{"n_layer": 16, "d_model": 256, "n_head": 4, "n_kv_head": 1, "head_dim": 64, "d_mlp": 704, "vocab_size": 2107, "activation": "swiglu", "norm": "layernorm", "norm_place": "pre", "norm_eps": 1e-06, "positions": "rope", "rope_base": 13800.0, "rope_fraction": 1.0, "qk_norm": false, "attn_scale": 0.125, "bias": "none", "tie_embeddings": false, "parallel_block": false, "init": "uniform", "init_std_qkv": 0.0167, "init_std_o": 0.0, "init_std_up": 0.0167, "init_std_down": 0.0, "optimizer": "adamw", "lr": 0.00136, "beta1": 0.9, "beta2": 0.95, "weight_decay": 0.16, "lr_head": 0.00626, "grad_clip": 1.0, "warmup_steps": 228, "schedule": "wsd", "decay_fraction": 0.556, "decay_shape": "sqrt", "final_lr_fraction": 0.1, "batch_tokens": 65536, "seq_len": 512, "doc_mask": true, "z_loss": 1e-05, "train_tokens": 326400000, "steps": 4981, "dataset": "wikipedia_en"}
Each number is 50 + 12 x the weight over its row's rms, rounded and kept within 0 to 99. Layers, rows and columns count from 0. The size before them is the row's rms in percent of the matrix's.

# layer 4 MLP up, 704x256, rms 0.0436, rows 422-476, columns 128-255
096:45 61 61 39 52 63 49 66 55 46 75 12 39 42 56 44 63 36 36 61 68 67 44 43 45 30 29 39 35 59 35 65 30 75 40 53 42 51 55 61 62 33 57 44 46 42 50 55 45 42 38 49 43 48 47 52 55 53 42 54 53 52 57 55 62 51 31 50 44 64 34 65 55 68 39 72 35 46 44 56 41 50 34 57 53 45 36 53 55 36 62 49 43 64 58 76 52 61 56 56 46 54 45 42 61 49 63 46 51 59 42 50 35 51 57 56 38 61 57 56 30 75 64 60 53 43 45 66
095:73 44 43 48 67 62 63 48 55 49 55 66 63 46 55 27 53 55 55 69 44 52 44 64 41 36 40 43 64 47 54 52 54 37 48 69 45 49 26 51 28 56 40 48 34 53 48 60 60 54 59 43 57 60 65 41 59 52 42 51 32 52 46 67 65 48 62 49 64 51 21 51 53 45 47 54 47 72 56 44 45 48 34 29 50 72 48 45 26 33 65 67 57 34 52 27 82 56 75 38 58 40 57 40 52 44 52 59 46 42 52 36 57 30 59 46 54 53 50 38 96 35 48 33 52 29 55 49
100:23 59 55 44 47 42 48 38 49 32 65 75 44 56 69 48 48 36 49 50 65 41 55 48 48 29 37 36 41 54 58 45 60 58 56 51 43 36 46 65 51 43 55 54 28 37 49 34 30 44 46 52 48 52 53 61 30 74 50 45 65 43 56 48 56 54 64 39 62 46 58 32 61 35 39 43 19 48 42 26 31 56 66 77 66 55 59 59 61 35 49 31 49 53 64 50 40 37 42 46 59 57 51 61 82 52 62 34 59 61 63 45 64 40 43 50 31 51 69 41 54 59 52 45 53 44 56 59
101:49 34 65 65 30 52 59 66 57 65 40 76 46 48 52 44 70 49 41 53 66 61 53 36 43 55 27 35 35 58 85 40 42 55 62 50 44 46 41 71 32 43 50 52 55 53 53 53 61 63 59 54 36 50 58 30 35 39 62 52 40 44 53 30 57 51 37 21 58 55 57 69 38 44 48 59 64 62 53 48 44 19 51 58 68 49 48 53 48 47 31 66 43 50 62 45 42 57 53 57 59 45 72 48 50 65 31 60 41 39 55 57 67 45 34 34 32 52 67 58 42 49 65 45 42 68 68 29
103:77 90 52 59 41 58 43 41 45 63 44 59 44 41 32 46 30 42 30 55 48 52 59 57 41 31 66 51 74 54 40 52 58 70 42 57 51 39 56 60 62 57 57 24 38 53 63 48 65 29 66 35 40 26 43 64 77 40 64 64 52 32 51 35 48 43 42 39 48 35 43 53 36 73 49 39 56 55 36 51 45 68 63 73 55 45 53 58 34 43 51 48 42 55 42 41 59 40 39 64 44 49 61 59 40 51 67 66 48 53 57 71 38 32 41 46 31 44 34 49 52 48 59 57 46 72 58 41
101:44 42 35 26 60 60 40 56 61 62 54 58 63 57 45 51 52 45 45 31 81 41 67 39 44 43 31 51 50 55 41 59 45 49 49 45 47 54 47 60 85 39 49 50 57 42 48 37 58 69 49 42 66 54 30 40 66 50 52 40 54 30 50 55 48 57 72 53 61 40 47 35 38 53 52 60 51 66 55 47 30 56 41 51 65 59 82 50 39 42 57 29 35 60 55 53 54 40 62 51 55 49 47 58 42 44 44 44 35 32 49 55 67 53 71 37 79 45 63 69 63 58 54 68 39 44 34 40
099:77 46 39 52 64 40 43 58 45 42 66 15 73 46 46 36 43 32 34 50 28 51 61 41 56 69 65 61 57 39 45 50 52 49 57 60 46 33 82 25 27 51 45 55 56 63 48 43 54 61 39 54 68 53 41 51 34 50 56 59 56 47 58 54 35 51 42 58 63 42 55 64 53 58 39 30 52 68 50 51 36 57 42 41 45 50 52 67 75 36 73 65 49 60 41 36 51 62 53 47 50 64 42 71 53 59 32 33 45 41 32 61 51 49 63 75 58 64 50 70 47 58 48 44 29 45 33 66
101:62 63 59 41 73 54 51 49 34 50 53 59 69 42 40 45 54 69 53 78 35 42 69 37 60 58 51 65 51 74 60 38 54 69 53 34 52 62 31 23 51 64 33 25 45 45 62 63 43 38 50 48 57 63 27 74 50 34 76 46 43 47 36 59 59 53 51 52 46 58 56 40 33 43 43 39 54 41 60 48 31 38 59 30 41 49 55 51 60 44 54 37 74 31 55 53 31 36 30 54 61 61 38 44 65 47 46 57 52 60 43 59 51 65 52 43 61 33 47 40 45 76 53 30 39 54 60 58
099:62 22 39 54 42 37 54 52 52 53 47 25 26 50 17 52 45 56 57 39 65 58 53 21 52 40 64 51 68 46 35 53 44 51 66 52 46 34 50 49 39 38 58 64 36 42 57 53 31 55 69 58 79 27 40 49 69 61 69 66 63 49 60 52 58 52 29 51 24 53 61 58 51 39 72 41 64 43 59 42 47 24 53 61 43 57 50 49 47 30 51 59 54 50 38 55 42 48 54 44 47 44 52 42 74 63 33 63 62 62 70 40 43 69 44 51 47 37 43 56 50 61 37 62 34 25 50 34
101:58 72 33 44 48 55 54 52 51 41 42 39 38 62 38 48 45 35 29 59 57 60 58 21 49 43 40 52 72 44 35 27 19 67 49 40 62 42 64 64 51 42 68 58 43 51 69 37 54 44 54 51 40 48 38 56 28 42 61 42 47 49 68 42 45 57 40 46 43 57 42 63 56 68 67 53 49 63 43 58 45 72 40 44 71 34 76 46 67 40 60 50 68 54 41 62 55 48 46 67 56 67 43 47 67 41 63 48 29 53 54 31 54 52 42 49 80 54 62 43 44 61 48 65 28 55 29 53
096:36 67 44 57 76 43 51 62 69 48 49 51 54 54 71 64 35 52 41 47 70 43 52 55 27 62 28 23 55 58 45 77 31 63 54 57 24 35 47 43 51 62 42 53 54 42 87 38 38 69 46 56 57 45 46 44 26 56 26 42 37 50 53 48 53 39 60 55 58 43 59 56 45 66 44 34 56 78 38 45 36 44 58 51 49 59 55 70 61 53 46 65 36 24 69 69 61 50 67 54 57 28 28 43 32 61 47 36 48 49 55 61 58 50 45 58 29 57 71 46 54 41 57 48 38 54 42 48
101:44 34 69 40 72 70 55 35 34 50 47 39 51 32 50 59 33 60 48 57 57 55 47 33 45 47 42 45 28 36 37 28 67 71 50 45 36 53 58 61 54 33 65 57 46 48 46 70 44 32 37 52 33 37 45 37 58 61 53 39 47 52 42 52 58 43 52 58 39 42 55 55 33 53 66 65 49 52 44 51 27 35 35 38 71 45 50 64 48 38 51 55 58 60 50 44 50 45 64 44 28 86 41 26 50 53 27 51 53 47 52 67 42 64 25 61 47 54 66 42 38 56 62 56 54 47 44 44
099:52 52 32 32 40 72 56 37 54 50 51 47 70 35 59 50 57 41 29 38 29 53 68 43 37 44 50 50 49 56 53 77 32 67 57 38 65 46 50 29 51 41 56 55 53 83 41 63 44 37 54 51 46 48 44 54 79 58 65 54 61 47 35 41 52 49 47 65 46 40 50 58 52 70 30 50 38 50 26 62 56 59 52 58 56 57 55 37 32 24 41 48 48 34 53 38 87 64 50 60 56 42 68 58 56 49 68 55 60 48 54 55 73 64 68 44 73 41 56 53 38 54 51 51 51 68 15 48
100:53 40 57 27 55 43 28 55 50 64 50 36 60 63 55 44 47 47 33 35 52 34 49 62 50 57 59 56 59 53 44 68 66 63 56 68 43 63 58 61 50 49 57 63 55 74 30 73 56 52 60 64 51 57 54 35 41 34 46 55 47 37 51 57 23 35 59 32 61 64 59 39 57 47 26 69 55 72 48 43 59 65 28 50 36 33 55 55 51 70 73 51 47 38 62 48 34 63 55 45 43 33 43 46 51 47 63 36 32 28 32 36 41 57 40 44 40 48 39 50 20 72 53 50 36 44 52 66
104:25 36 66 30 61 58 59 41 40 75 54 64 47 58 67 52 71 61 54 45 59 46 61 41 49 58 46 56 68 65 63 69 69 60 49 52 56 37 49 56 59 50 53 43 45 44 44 52 63 47 33 43 58 49 61 51 62 37 46 49 44 64 32 46 34 45 55 52 52 71 65 53 42 53 51 66 47 51 33 49 74 31 65 31 57 49 60 38 46 63 29 63 49 56 42 36 56 46 65 32 51 49 51 36 27 41 48 75 62 33 39 47 59 55 51 63 46 50 44 71 56 46 83 44 46 48 36 60
104:53 67 58 68 49 62 42 24 62 71 45 58 69 40 53 55 51 51 55 17 49 36 24 64 48 55 53 34 80 29 41 50 34 43 51 51 31 71 44 45 44 58 70 61 53 42 47 52 50 38 61 27 31 46 53 48 52 45 44 39 72 35 73 59 51 42 54 62 55 54 38 40 48 64 31 30 58 44 54 51 47 65 27 65 70 52 55 46 45 59 40 38 63 37 60 66 46 49 46 67 65 31 41 40 42 55 50 54 52 37 27 48 45 53 56 64 49 44 51 59 37 54 61 51 29 52 43 46
106:35 52 52 62 30 48 41 51 50 51 55 57 48 70 64 47 57 52 39 65 35 49 60 37 67 38 64 47 60 37 76 45 42 70 71 62 51 56 53 55 43 41 62 38 44 33 35 62 68 38 49 59 79 74 54 54 51 27 41 39 59 67 41 43 32 59 40 34 62 38 52 33 48 60 58 56 41 39 36 51 54 30 54 46 59 63 41 50 27 44 67 70 53 56 50 48 64 49 44 18 44 55 49 72 47 43 76 58 57 49 47 56 47 42 37 37 55 50 45 65 85 44 56 39 43 56 35 59
111:49 71 50 45 44 63 45 50 48 98 65 37 48 62 51 35 35 55 30 55 66 57 34 44 45 52 33 44 47 59 30 41 63 69 46 70 27 57 49 43 61 31 78 42 32 62 59 70 45 52 56 54 61 54 49 52 52 41 45 42 43 58 44 52 43 32 51 68 68 40 40 47 52 46 54 72 75 47 57 45 35 47 59 34 65 51 28 55 23 57 55 57 46 42 46 56 57 34 33 51 52 45 61 46 35 44 61 67 49 64 27 44 54 50 68 24 46 61 43 67 59 45 44 39 59 56 45 46
096:53 39 66 57 54 49 49 42 40 49 47 58 26 69 43 19 38 48 53 49 58 59 49 35 45 64 66 33 69 57 45 44 78 59 25 59 45 51 54 51 41 48 58 63 59 42 51 73 61 39 70 45 56 68 39 71 42 21 46 46 36 49 60 49 51 47 68 74 42 47 25 53 37 33 55 47 65 33 32 55 41 67 10 65 62 56 51 46 49 71 36 43 43 51 54 62 42 50 61 49 69 47 34 47 70 42 45 54 62 61 40 61 41 59 36 35 49 26 63 45 50 57 34 28 63 51 63 60
097:48 58 51 54 62 45 56 51 51 75 40 53 50 59 58 46 47 69 67 58 32 59 68 45 35 35 65 47 59 39 36 55 40 54 57 57 43 47 54 45 39 40 64 64 57 59 84 34 63 45 43 29 42 48 41 70 56 38 45 45 49 27 61 55 89 27 45 54 68 40 57 42 38 44 41 28 37 47 59 70 40 61 21 59 44 48 68 52 62 38 52 50 47 58 37 22 65 62 54 46 67 54 34 30 70 57 47 50 56 59 36 53 46 45 39 66 50 60 51 53 65 59 45 40 64 39 45 56
100:44 56 36 62 48 44 47 37 41 35 43 39 46 54 65 44 64 63 44 39 68 47 28 65 47 54 64 44 48 46 70 41 19 53 60 64 31 63 61 34 53 43 51 19 71 43 47 51 63 47 45 28 40 51 56 24 18 54 63 45 44 57 42 79 50 71 49 59 42 58 52 59 62 41 48 63 41 46 57 47 42 50 53 60 42 72 32 48 34 45 66 53 60 35 58 52 48 70 52 65 65 43 28 53 52 46 39 47 41 35 49 54 68 56 47 65 67 44 48 44 67 38 72 64 56 36 53 53
101:52 29 68 53 52 59 59 77 56 52 73 41 27 59 54 37 37 44 43 67 62 42 33 38 56 59 32 47 34 52 42 33 47 45 58 39 35 45 55 55 57 45 52 59 43 72 46 43 43 69 61 66 53 41 45 37 67 69 42 76 50 76 65 37 38 44 46 50 57 66 40 67 54 31 41 49 29 18 48 48 39 70 41 51 42 56 52 62 40 46 50 34 45 48 43 28 40 52 41 40 54 66 52 59 55 62 47 72 50 54 39 49 42 40 55 61 50 35 35 67 54 64 40 52 38 50 53 53
105:54 35 59 44 44 36 64 53 40 80 54 57 58 59 44 35 61 59 48 42 49 55 55 79 73 58 34 54 61 56 57 37 34 21 36 53 66 49 36 47 68 50 61 45 51 47 36 66 46 50 36 53 15 33 70 48 35 51 45 60 73 51 46 57 27 35 31 34 51 64 53 54 45 45 36 32 55 51 66 45 46 71 55 51 60 77 45 48 44 37 39 47 51 48 63 48 41 49 49 52 65 55 46 63 57 64 37 41 50 36 35 52 55 44 63 61 64 54 53 31 37 75 21 53 63 49 57 48
094:51 62 36 65 26 37 60 61 49 45 48 54 52 47 33 63 52 58 70 47 64 68 49 56 45 49 39 71 66 42 60 59 60 49 54 43 62 40 31 46 36 46 30 34 51 62 51 65 46 42 49 38 31 50 26 54 27 54 41 70 32 42 53 51 41 44 40 51 49 44 29 40 43 59 63 36 37 79 64 61 47 28 50 40 47 70 48 52 57 54 59 52 55 56 51 26 39 45 51 45 58 51 52 39 49 41 58 50 60 35 68 38 70 35 55 60 63 62 58 53 64 49 51 61 59 68 53 47
097:54 56 62 44 34 50 66 54 44 47 40 66 46 41 57 54 38 57 34 45 32 48 55 66 38 52 51 64 48 35 47 21 30 33 45 56 57 60 59 44 66 54 67 52 58 55 68 60 28 29 18 35 45 32 64 39 43 57 38 60 37 62 61 66 44 55 35 42 67 41 37 74 47 52 41 43 73 48 50 44 67 47 52 47 38 53 33 52 29 55 42 61 53 52 36 43 43 29 42 35 33 45 58 47 51 76 24 56 33 43 40 36 57 55 50 49 70 55 33 50 60 52 44 54 47 39 44 50
131:53 36 42 62 55 52 53 42 44 36 71 45 45 46 62 51 41 62 81 69 57 29 37 27 55 54 61 50 29 43 53 38 35 59 51 29 57 44 38 56 45 48 78 58 41 35 30 54 58 41 76 60 49 68 80 59 43 45 39 42 63 48 56 34 59 71 29 55 42 33 56 50 49 49 74 22 53 29 53 43 44 48 52 33 59 37 44 46 57 54 40 63 66 48 48 52 52 56 49 51 46 50 67 60 64 53 54 53 74 46 44 41 53 48 36 39 50 46 35 61 56 33 50 65 54 48 22 58
108:29 68 48 40 30 32 22 65 58 59 59 46 29 58 46 58 61 45 30 52 53 50 52 50 33 43 55 20 42 61 55 61 50 49 49 65 51 39 38 47 52 35 51 42 57 41 64 37 29 58 29 60 54 45 50 41 52 28 27 50 43 53 60 53 58 75 45 49 54 47 61 50 48 42 47 52 30 83 45 51 53 58 52 53 74 34 50 26 64 52 54 58 48 50 55 63 44 59 71 48 59 34 69 62 46 43 79 33 37 44 71 46 31 70 64 50 48 61 40 70 53 55 63 59 36 58 47 62
101:61 63 52 32 63 53 60 42 64 51 45 53 61 48 63 51 44 66 54 46 52 35 29 38 56 36 39 50 54 75 30 55 81 47 32 29 46 65 51 51 39 39 63 59 57 57 51 34 43 57 66 49 29 52 38 58 49 43 53 38 56 41 60 55 73 51 66 30 45 56 66 81 45 53 37 34 28 61 58 63 55 56 47 41 50 44 76 33 56 45 41 35 44 33 53 69 45 54 37 53 80 49 45 37 27 43 47 54 45 59 42 53 54 56 47 57 42 56 37 51 32 79 67 34 65 44 58 46
100:39 56 49 60 53 46 50 56 52 63 57 37 57 69 18 43 65 63 61 50 47 46 55 61 78 47 63 39 46 60 54 56 52 67 34 63 66 35 36 56 48 44 38 43 50 64 55 34 28 49 44 40 71 52 31 32 41 65 43 50 50 49 59 59 72 64 33 61 36 51 56 57 44 63 67 58 61 51 39 35 58 71 42 28 46 51 34 44 33 45 56 40 68 54 44 58 43 52 73 62 47 49 50 58 67 44 41 18 44 31 39 61 46 44 42 44 43 28 37 36 55 50 37 55 51 48 41 43
098:56 45 38 40 68 27 41 56 51 41 74 32 50 69 42 37 54 31 59 50 41 47 45 71 58 24 70 67 58 38 48 45 42 59 53 58 71 53 52 60 68 68 48 62 30 59 59 35 61 27 53 62 63 59 60 60 53 57 58 40 44 81 33 51 55 72 40 46 48 47 52 52 59 61 47 61 47 47 60 42 74 31 75 29 49 45 41 40 32 38 46 26 48 50 46 39 53 55 60 49 32 54 46 51 22 56 50 36 57 64 44 51 60 55 40 51 48 60 44 47 54 62 33 58 39 49 24 38
094:44 42 63 22 54 44 55 64 55 46 51 43 40 53 70 57 61 63 58 40 56 56 54 30 45 40 35 45 35 46 40 44 43 42 54 46 54 62 19 65 66 58 45 64 56 28 31 42 51 64 50 48 32 39 51 52 24 58 71 45 56 44 74 45 56 41 60 62 59 52 46 49 61 59 42 40 64 54 55 59 55 47 52 52 50 29 59 28 36 54 51 54 34 39 42 43 25 68 66 67 41 56 38 39 68 69 49 45 73 41 53 61 65 55 61 43 52 39 50 46 32 65 45 52 48 62 59 35
102:42 62 46 73 63 66 50 48 46 56 66 45 41 43 42 46 47 43 56 53 53 58 52 39 53 43 65 52 55 62 43 55 42 62 49 34 56 35 59 48 37 61 58 64 49 29 59 56 42 35 73 53 58 51 60 54 49 33 39 35 39 56 42 58 31 35 33 61 59 41 51 63 70 53 78 54 43 57 26 40 66 54 64 37 46 55 52 51 56 66 48 51 70 55 42 42 50 52 44 36 23 41 62 50 33 49 61 47 52 49 55 37 24 50 56 64 43 62 43 69 69 60 42 53 57 67 47 23
101:53 54 43 63 55 63 60 51 51 37 39 59 57 67 41 32 37 59 64 60 58 66 51 49 44 66 31 42 36 52 58 27 47 42 40 20 26 68 70 52 40 48 37 52 56 43 67 56 83 53 65 64 60 38 64 48 53 47 61 48 46 50 82 65 61 56 64 51 36 61 42 54 61 34 43 52 34 68 48 39 43 30 44 41 53 71 70 65 42 53 49 42 66 53 51 47 36 14 42 31 65 59 60 41 52 45 42 55 38 40 28 40 60 46 41 59 47 67 28 57 36 31 55 59 62 58 53 57
102:55 62 60 75 49 60 43 70 39 50 42 63 37 58 53 52 55 71 52 32 65 19 50 42 41 50 73 49 43 43 29 51 50 50 63 56 40 44 39 52 43 44 51 54 58 40 61 51 53 52 37 31 30 53 42 56 63 44 60 69 48 47 34 82 44 49 53 51 39 48 54 75 44 45 81 56 75 57 40 64 53 58 65 28 47 63 15 45 70 66 53 45 53 71 40 55 67 38 30 52 42 27 55 32 53 56 47 36 65 49 38 52 59 49 45 50 44 59 71 42 48 43 51 58 34 65 61 40
101:47 26 55 36 54 63 45 58 61 46 67 45 50 45 60 58 13 55 33 75 56 62 41 50 45 56 42 76 61 44 68 40 55 38 49 37 42 49 47 44 44 61 52 60 68 40 70 64 33 58 36 60 69 54 65 49 34 42 37 30 32 34 49 57 34 37 50 63 39 38 56 70 46 56 44 25 74 53 40 50 38 35 59 46 52 59 46 40 42 54 44 42 70 29 52 43 70 37 41 51 71 40 44 58 62 59 49 68 36 80 72 45 39 62 37 51 58 32 46 43 58 47 42 54 45 39 45 68
101:60 58 31 46 28 68 41 31 53 46 40 46 44 45 41 72 40 60 65 51 20 57 59 54 50 51 53 53 35 40 49 58 75 26 67 56 44 39 44 65 50 48 58 60 54 53 65 52 66 44 34 70 62 68 40 54 43 47 35 49 69 14 66 49 49 59 31 59 74 38 61 35 51 40 53 42 57 50 44 52 51 59 41 50 49 60 57 43 64 54 33 55 45 85 43 48 70 60 56 32 51 52 40 46 29 36 59 59 57 71 73 38 38 40 65 57 49 42 52 57 48 47 57 37 53 36 42 52
099:54 63 49 38 25 52 45 43 48 56 56 61 31 43 47 30 62 51 50 70 41 34 45 14 58 62 70 42 53 56 39 55 49 51 49 38 40 41 80 34 42 42 62 56 30 38 37 42 61 18 59 54 41 39 80 49 53 62 34 40 53 43 41 58 46 60 64 63 68 54 56 63 67 48 62 55 34 74 59 41 61 60 55 62 55 27 50 62 46 49 54 41 60 46 44 41 81 53 54 21 43 32 37 63 66 61 52 38 62 42 72 29 41 58 43 45 53 50 67 55 82 55 60 51 63 64 35 46
099:24 45 50 43 43 38 35 54 51 77 68 37 31 74 52 45 40 40 38 70 57 33 54 55 55 45 43 42 54 46 59 45 35 52 50 55 67 42 46 36 36 62 66 37 45 56 61 56 38 55 61 62 68 42 19 50 51 66 40 44 61 59 43 35 58 58 26 75 57 43 61 39 48 72 38 41 64 26 50 66 58 54 53 54 54 50 66 33 50 50 56 64 33 67 36 37 63 54 60 54 62 51 51 44 35 66 42 46 44 48 35 73 49 56 38 44 44 25 40 68 44 71 45 47 68 66 36 37
100:71 45 46 43 49 26 45 44 45 55 62 38 66 46 47 52 50 53 43 38 45 48 21 55 58 51 35 65 60 45 56 46 46 48 54 59 32 58 56 50 59 32 44 53 41 52 58 50 62 37 58 44 67 69 76 77 47 60 58 70 42 62 34 55 40 68 66 44 51 35 52 65 33 67 41 63 56 56 33 44 45 46 44 26 46 45 55 29 55 60 49 53 34 54 41 37 50 40 40 44 58 64 56 67 45 51 63 64 31 42 53 53 60 47 47 51 55 66 33 44 36 71 31 50 24 51 55 39
094:61 49 49 46 43 39 41 57 51 49 45 47 51 40 46 51 45 62 42 50 41 31 40 20 38 65 29 38 34 36 37 67 53 58 38 58 60 57 68 35 45 53 52 51 42 41 49 49 60 68 43 58 58 46 46 54 52 49 57 48 55 45 66 40 49 53 50 51 55 74 48 43 33 70 49 32 61 49 38 39 63 65 78 75 49 57 36 45 58 65 79 33 28 37 71 52 46 28 50 47 71 57 67 75 50 60 58 59 45 34 44 60 48 36 56 48 35 59 54 46 46 47 29 51 80 54 57 59
101:43 48 34 47 51 52 74 47 69 47 41 60 57 53 42 42 40 60 72 53 37 77 27 22 63 54 44 40 38 46 53 51 55 63 68 58 27 52 57 52 40 45 59 49 27 56 42 54 52 42 43 41 55 42 67 42 66 55 45 47 49 53 36 37 51 48 70 56 67 40 31 49 64 38 50 37 33 52 41 58 46 47 64 33 39 48 32 44 43 44 34 75 55 37 40 65 43 36 51 52 60 31 73 50 38 47 36 63 61 28 52 57 49 54 40 46 43 52 60 48 50 45 64 56 70 63 58 55
106:70 62 41 50 53 61 26 58 47 40 63 30 55 49 41 66 60 34 50 41 63 71 69 50 73 36 30 53 76 52 31 54 53 51 63 22 63 49 69 62 38 65 37 48 63 45 61 73 49 23 63 05 33 52 52 60 33 74 53 39 57 33 55 28 36 24 35 35 36 68 51 46 48 54 58 64 49 35 39 49 47 52 41 55 48 47 45 58 19 55 35 43 36 37 39 59 43 32 52 30 49 44 46 79 36 52 47 65 52 43 50 49 52 43 45 58 50 68 57 50 83 36 39 51 57 61 47 40
104:54 50 62 65 35 51 38 59 51 49 53 39 37 58 41 37 56 69 25 43 44 30 62 55 31 49 56 68 61 67 60 49 51 35 45 69 34 64 44 56 81 50 49 50 47 50 43 59 43 37 60 49 63 43 46 67 60 42 40 52 34 50 50 30 43 52 35 44 52 41 64 80 38 54 43 52 50 37 21 38 61 49 53 42 50 45 58 42 52 56 43 58 59 50 48 55 52 63 46 41 60 39 48 44 39 43 24 45 37 31 78 62 48 62 72 66 50 44 41 54 24 42 37 46 59 49 43 60
095:37 34 46 44 54 45 59 79 38 64 44 55 58 45 44 63 61 32 65 48 55 59 62 43 68 43 60 26 35 45 57 38 34 64 50 41 61 60 36 67 44 60 47 63 46 57 47 71 65 67 52 56 47 70 53 45 39 29 52 52 60 62 53 56 47 53 53 53 44 47 57 61 35 64 40 56 59 50 60 37 61 56 51 52 50 47 51 45 51 44 39 71 44 47 63 29 44 49 30 61 17 43 55 51 71 55 50 51 70 48 66 54 75 56 44 31 38 50 44 43 50 19 71 50 19 58 67 33
099:53 33 59 31 53 30 49 58 57 43 51 57 43 50 49 43 45 45 57 48 45 55 47 48 36 43 56 63 50 43 74 38 18 48 79 51 35 65 67 59 54 37 61 52 37 42 34 32 78 76 49 34 66 70 53 59 53 59 53 23 48 43 51 54 72 48 71 52 59 27 47 39 69 44 53 59 49 49 61 52 29 33 50 58 35 72 57 39 56 35 48 51 60 61 67 49 60 49 49 49 63 39 66 61 41 49 34 54 53 73 47 10 75 50 46 52 42 50 40 38 46 39 49 43 33 52 42 67
106:57 43 72 43 25 32 52 61 53 41 50 69 43 63 52 43 68 43 71 34 48 48 67 61 49 52 55 46 40 62 67 30 39 29 49 51 62 54 65 42 59 59 39 64 40 22 64 37 30 29 37 35 23 49 30 50 36 38 56 48 65 51 44 67 50 55 45 83 59 50 60 55 38 55 49 35 46 54 42 71 44 57 50 59 54 57 60 55 37 70 48 39 53 33 42 36 50 68 53 39 55 62 38 47 51 67 50 44 55 46 64 46 53 45 51 51 53 56 66 34 32 41 54 49 30 38 41 60
098:52 64 57 46 74 45 43 61 49 56 29 50 47 44 47 58 55 54 48 34 73 78 56 52 43 25 48 45 54 50 48 45 56 43 77 52 56 61 50 58 54 45 53 41 57 38 55 61 56 43 71 44 59 59 55 40 61 61 43 42 59 55 65 62 54 45 52 42 38 68 54 67 47 50 54 68 38 57 44 46 38 25 59 63 67 45 40 43 56 55 53 60 42 61 42 49 50 49 36 27 51 50 42 62 41 28 57 46 55 67 17 69 52 36 58 68 65 68 65 65 76 51 46 39 47 55 32 51
103:52 61 57 62 58 39 42 89 53 54 65 64 47 55 36 50 38 49 30 56 73 47 50 67 38 29 60 49 55 27 37 42 21 54 66 44 62 31 22 79 61 61 55 49 49 48 33 27 46 51 60 63 41 58 55 42 53 55 69 51 40 23 49 49 23 37 61 73 56 52 66 40 50 63 48 37 43 39 42 57 63 43 58 47 74 50 48 46 63 31 53 40 56 44 78 60 44 47 45 38 55 64 43 54 50 35 39 62 55 48 56 60 69 44 59 61 54 42 51 78 60 66 57 42 41 51 32 37
096:48 46 42 51 61 55 54 61 50 55 66 55 47 30 68 68 71 58 54 71 32 31 43 48 71 38 56 63 57 32 52 42 38 41 65 70 43 22 30 62 64 55 56 44 44 44 55 37 54 42 53 56 36 56 42 46 55 56 55 56 31 52 53 44 64 75 44 48 61 37 40 40 48 42 54 58 55 49 50 51 55 50 61 47 61 41 54 48 41 40 42 63 67 60 60 41 66 45 59 32 49 44 51 66 64 71 50 43 50 74 49 43 62 41 53 33 59 55 43 61 64 34 38 30 38 67 13 36
098:50 49 50 53 57 40 61 50 63 57 78 44 65 57 38 43 54 52 59 50 51 34 38 42 43 66 55 58 32 46 48 26 25 56 39 71 57 61 51 53 49 54 71 40 68 53 69 58 59 64 59 71 47 39 42 55 45 46 21 58 67 49 63 39 32 41 32 38 41 40 45 39 57 52 50 42 63 27 51 42 45 56 46 55 30 38 63 55 49 43 68 46 44 67 48 54 75 63 52 41 60 56 45 55 52 32 47 63 42 52 41 52 30 59 61 35 69 67 44 51 64 51 61 45 34 46 44 52
102:71 49 68 63 82 54 50 60 43 31 44 66 55 54 48 56 47 38 63 07 79 61 38 27 59 56 55 47 41 66 35 59 42 56 49 44 59 56 32 61 55 54 38 46 50 47 52 41 42 56 55 20 79 50 41 51 58 52 56 62 39 46 84 36 62 53 50 48 26 31 54 32 49 56 61 62 56 46 33 50 22 56 56 41 51 50 49 37 60 65 57 54 57 50 50 61 65 51 58 33 63 57 52 30 43 44 35 53 50 45 58 63 53 56 52 54 43 34 38 75 45 44 68 52 28 40 66 41
099:49 49 28 43 65 38 46 83 57 75 59 40 34 42 39 57 55 43 48 57 47 61 43 44 44 67 70 55 48 38 47 48 62 47 39 50 47 17 35 42 58 58 47 47 29 54 58 64 54 71 72 78 43 71 43 42 44 60 65 50 61 64 40 44 35 44 59 53 45 46 62 55 42 56 55 57 53 37 65 72 41 60 58 69 57 65 42 52 89 37 45 50 53 43 55 42 62 54 52 49 58 58 53 34 63 42 57 41 55 59 47 67 56 47 54 56 71 41 53 41 56 48 56 30 47 77 44 46
099:54 25 56 42 62 77 56 67 53 64 54 79 47 48 38 41 56 37 53 70 46 44 45 50 24 46 35 70 56 35 69 67 47 39 66 67 56 43 32 59 55 44 30 54 31 46 66 51 51 57 36 37 66 39 54 60 37 42 32 51 46 50 39 28 34 48 29 47 30 62 47 59 50 32 36 37 50 68 29 54 57 55 62 50 59 47 32 39 33 56 32 84 46 78 55 66 65 55 51 48 38 50 42 40 37 51 46 45 67 55 65 55 67 49 53 51 37 60 60 57 45 46 49 49 67 55 64 42
095:49 63 50 42 57 46 42 51 55 55 72 32 61 48 80 45 28 53 54 47 49 59 41 53 61 50 47 61 64 55 64 66 45 53 54 42 42 59 68 21 62 62 60 34 55 45 63 72 32 51 37 40 41 48 28 50 41 68 30 47 55 28 49 60 69 44 59 54 71 38 77 67 51 59 45 20 71 48 37 46 68 38 45 48 60 59 76 54 43 23 59 32 60 50 39 56 39 70 40 48 47 26 52 43 55 34 56 42 48 54 44 57 41 46 53 42 60 62 45 43 57 63 29 49 48 42 46 47
102:65 49 52 51 78 56 55 63 61 48 47 70 48 60 49 52 51 52 36 34 57 68 57 56 59 52 50 76 56 57 66 32 27 39 45 52 67 59 34 37 37 45 20 45 47 42 49 39 55 46 59 56 46 76 56 62 63 37 33 55 53 48 51 64 56 33 40 69 41 56 37 72 61 43 65 49 52 38 45 48 38 49 50 63 67 56 50 46 65 48 42 43 71 45 44 40 25 44 55 54 67 55 42 37 65 59 31 11 70 44 64 52 66 37 49 61 52 42 47 50 32 52 52 63 28 48 69 49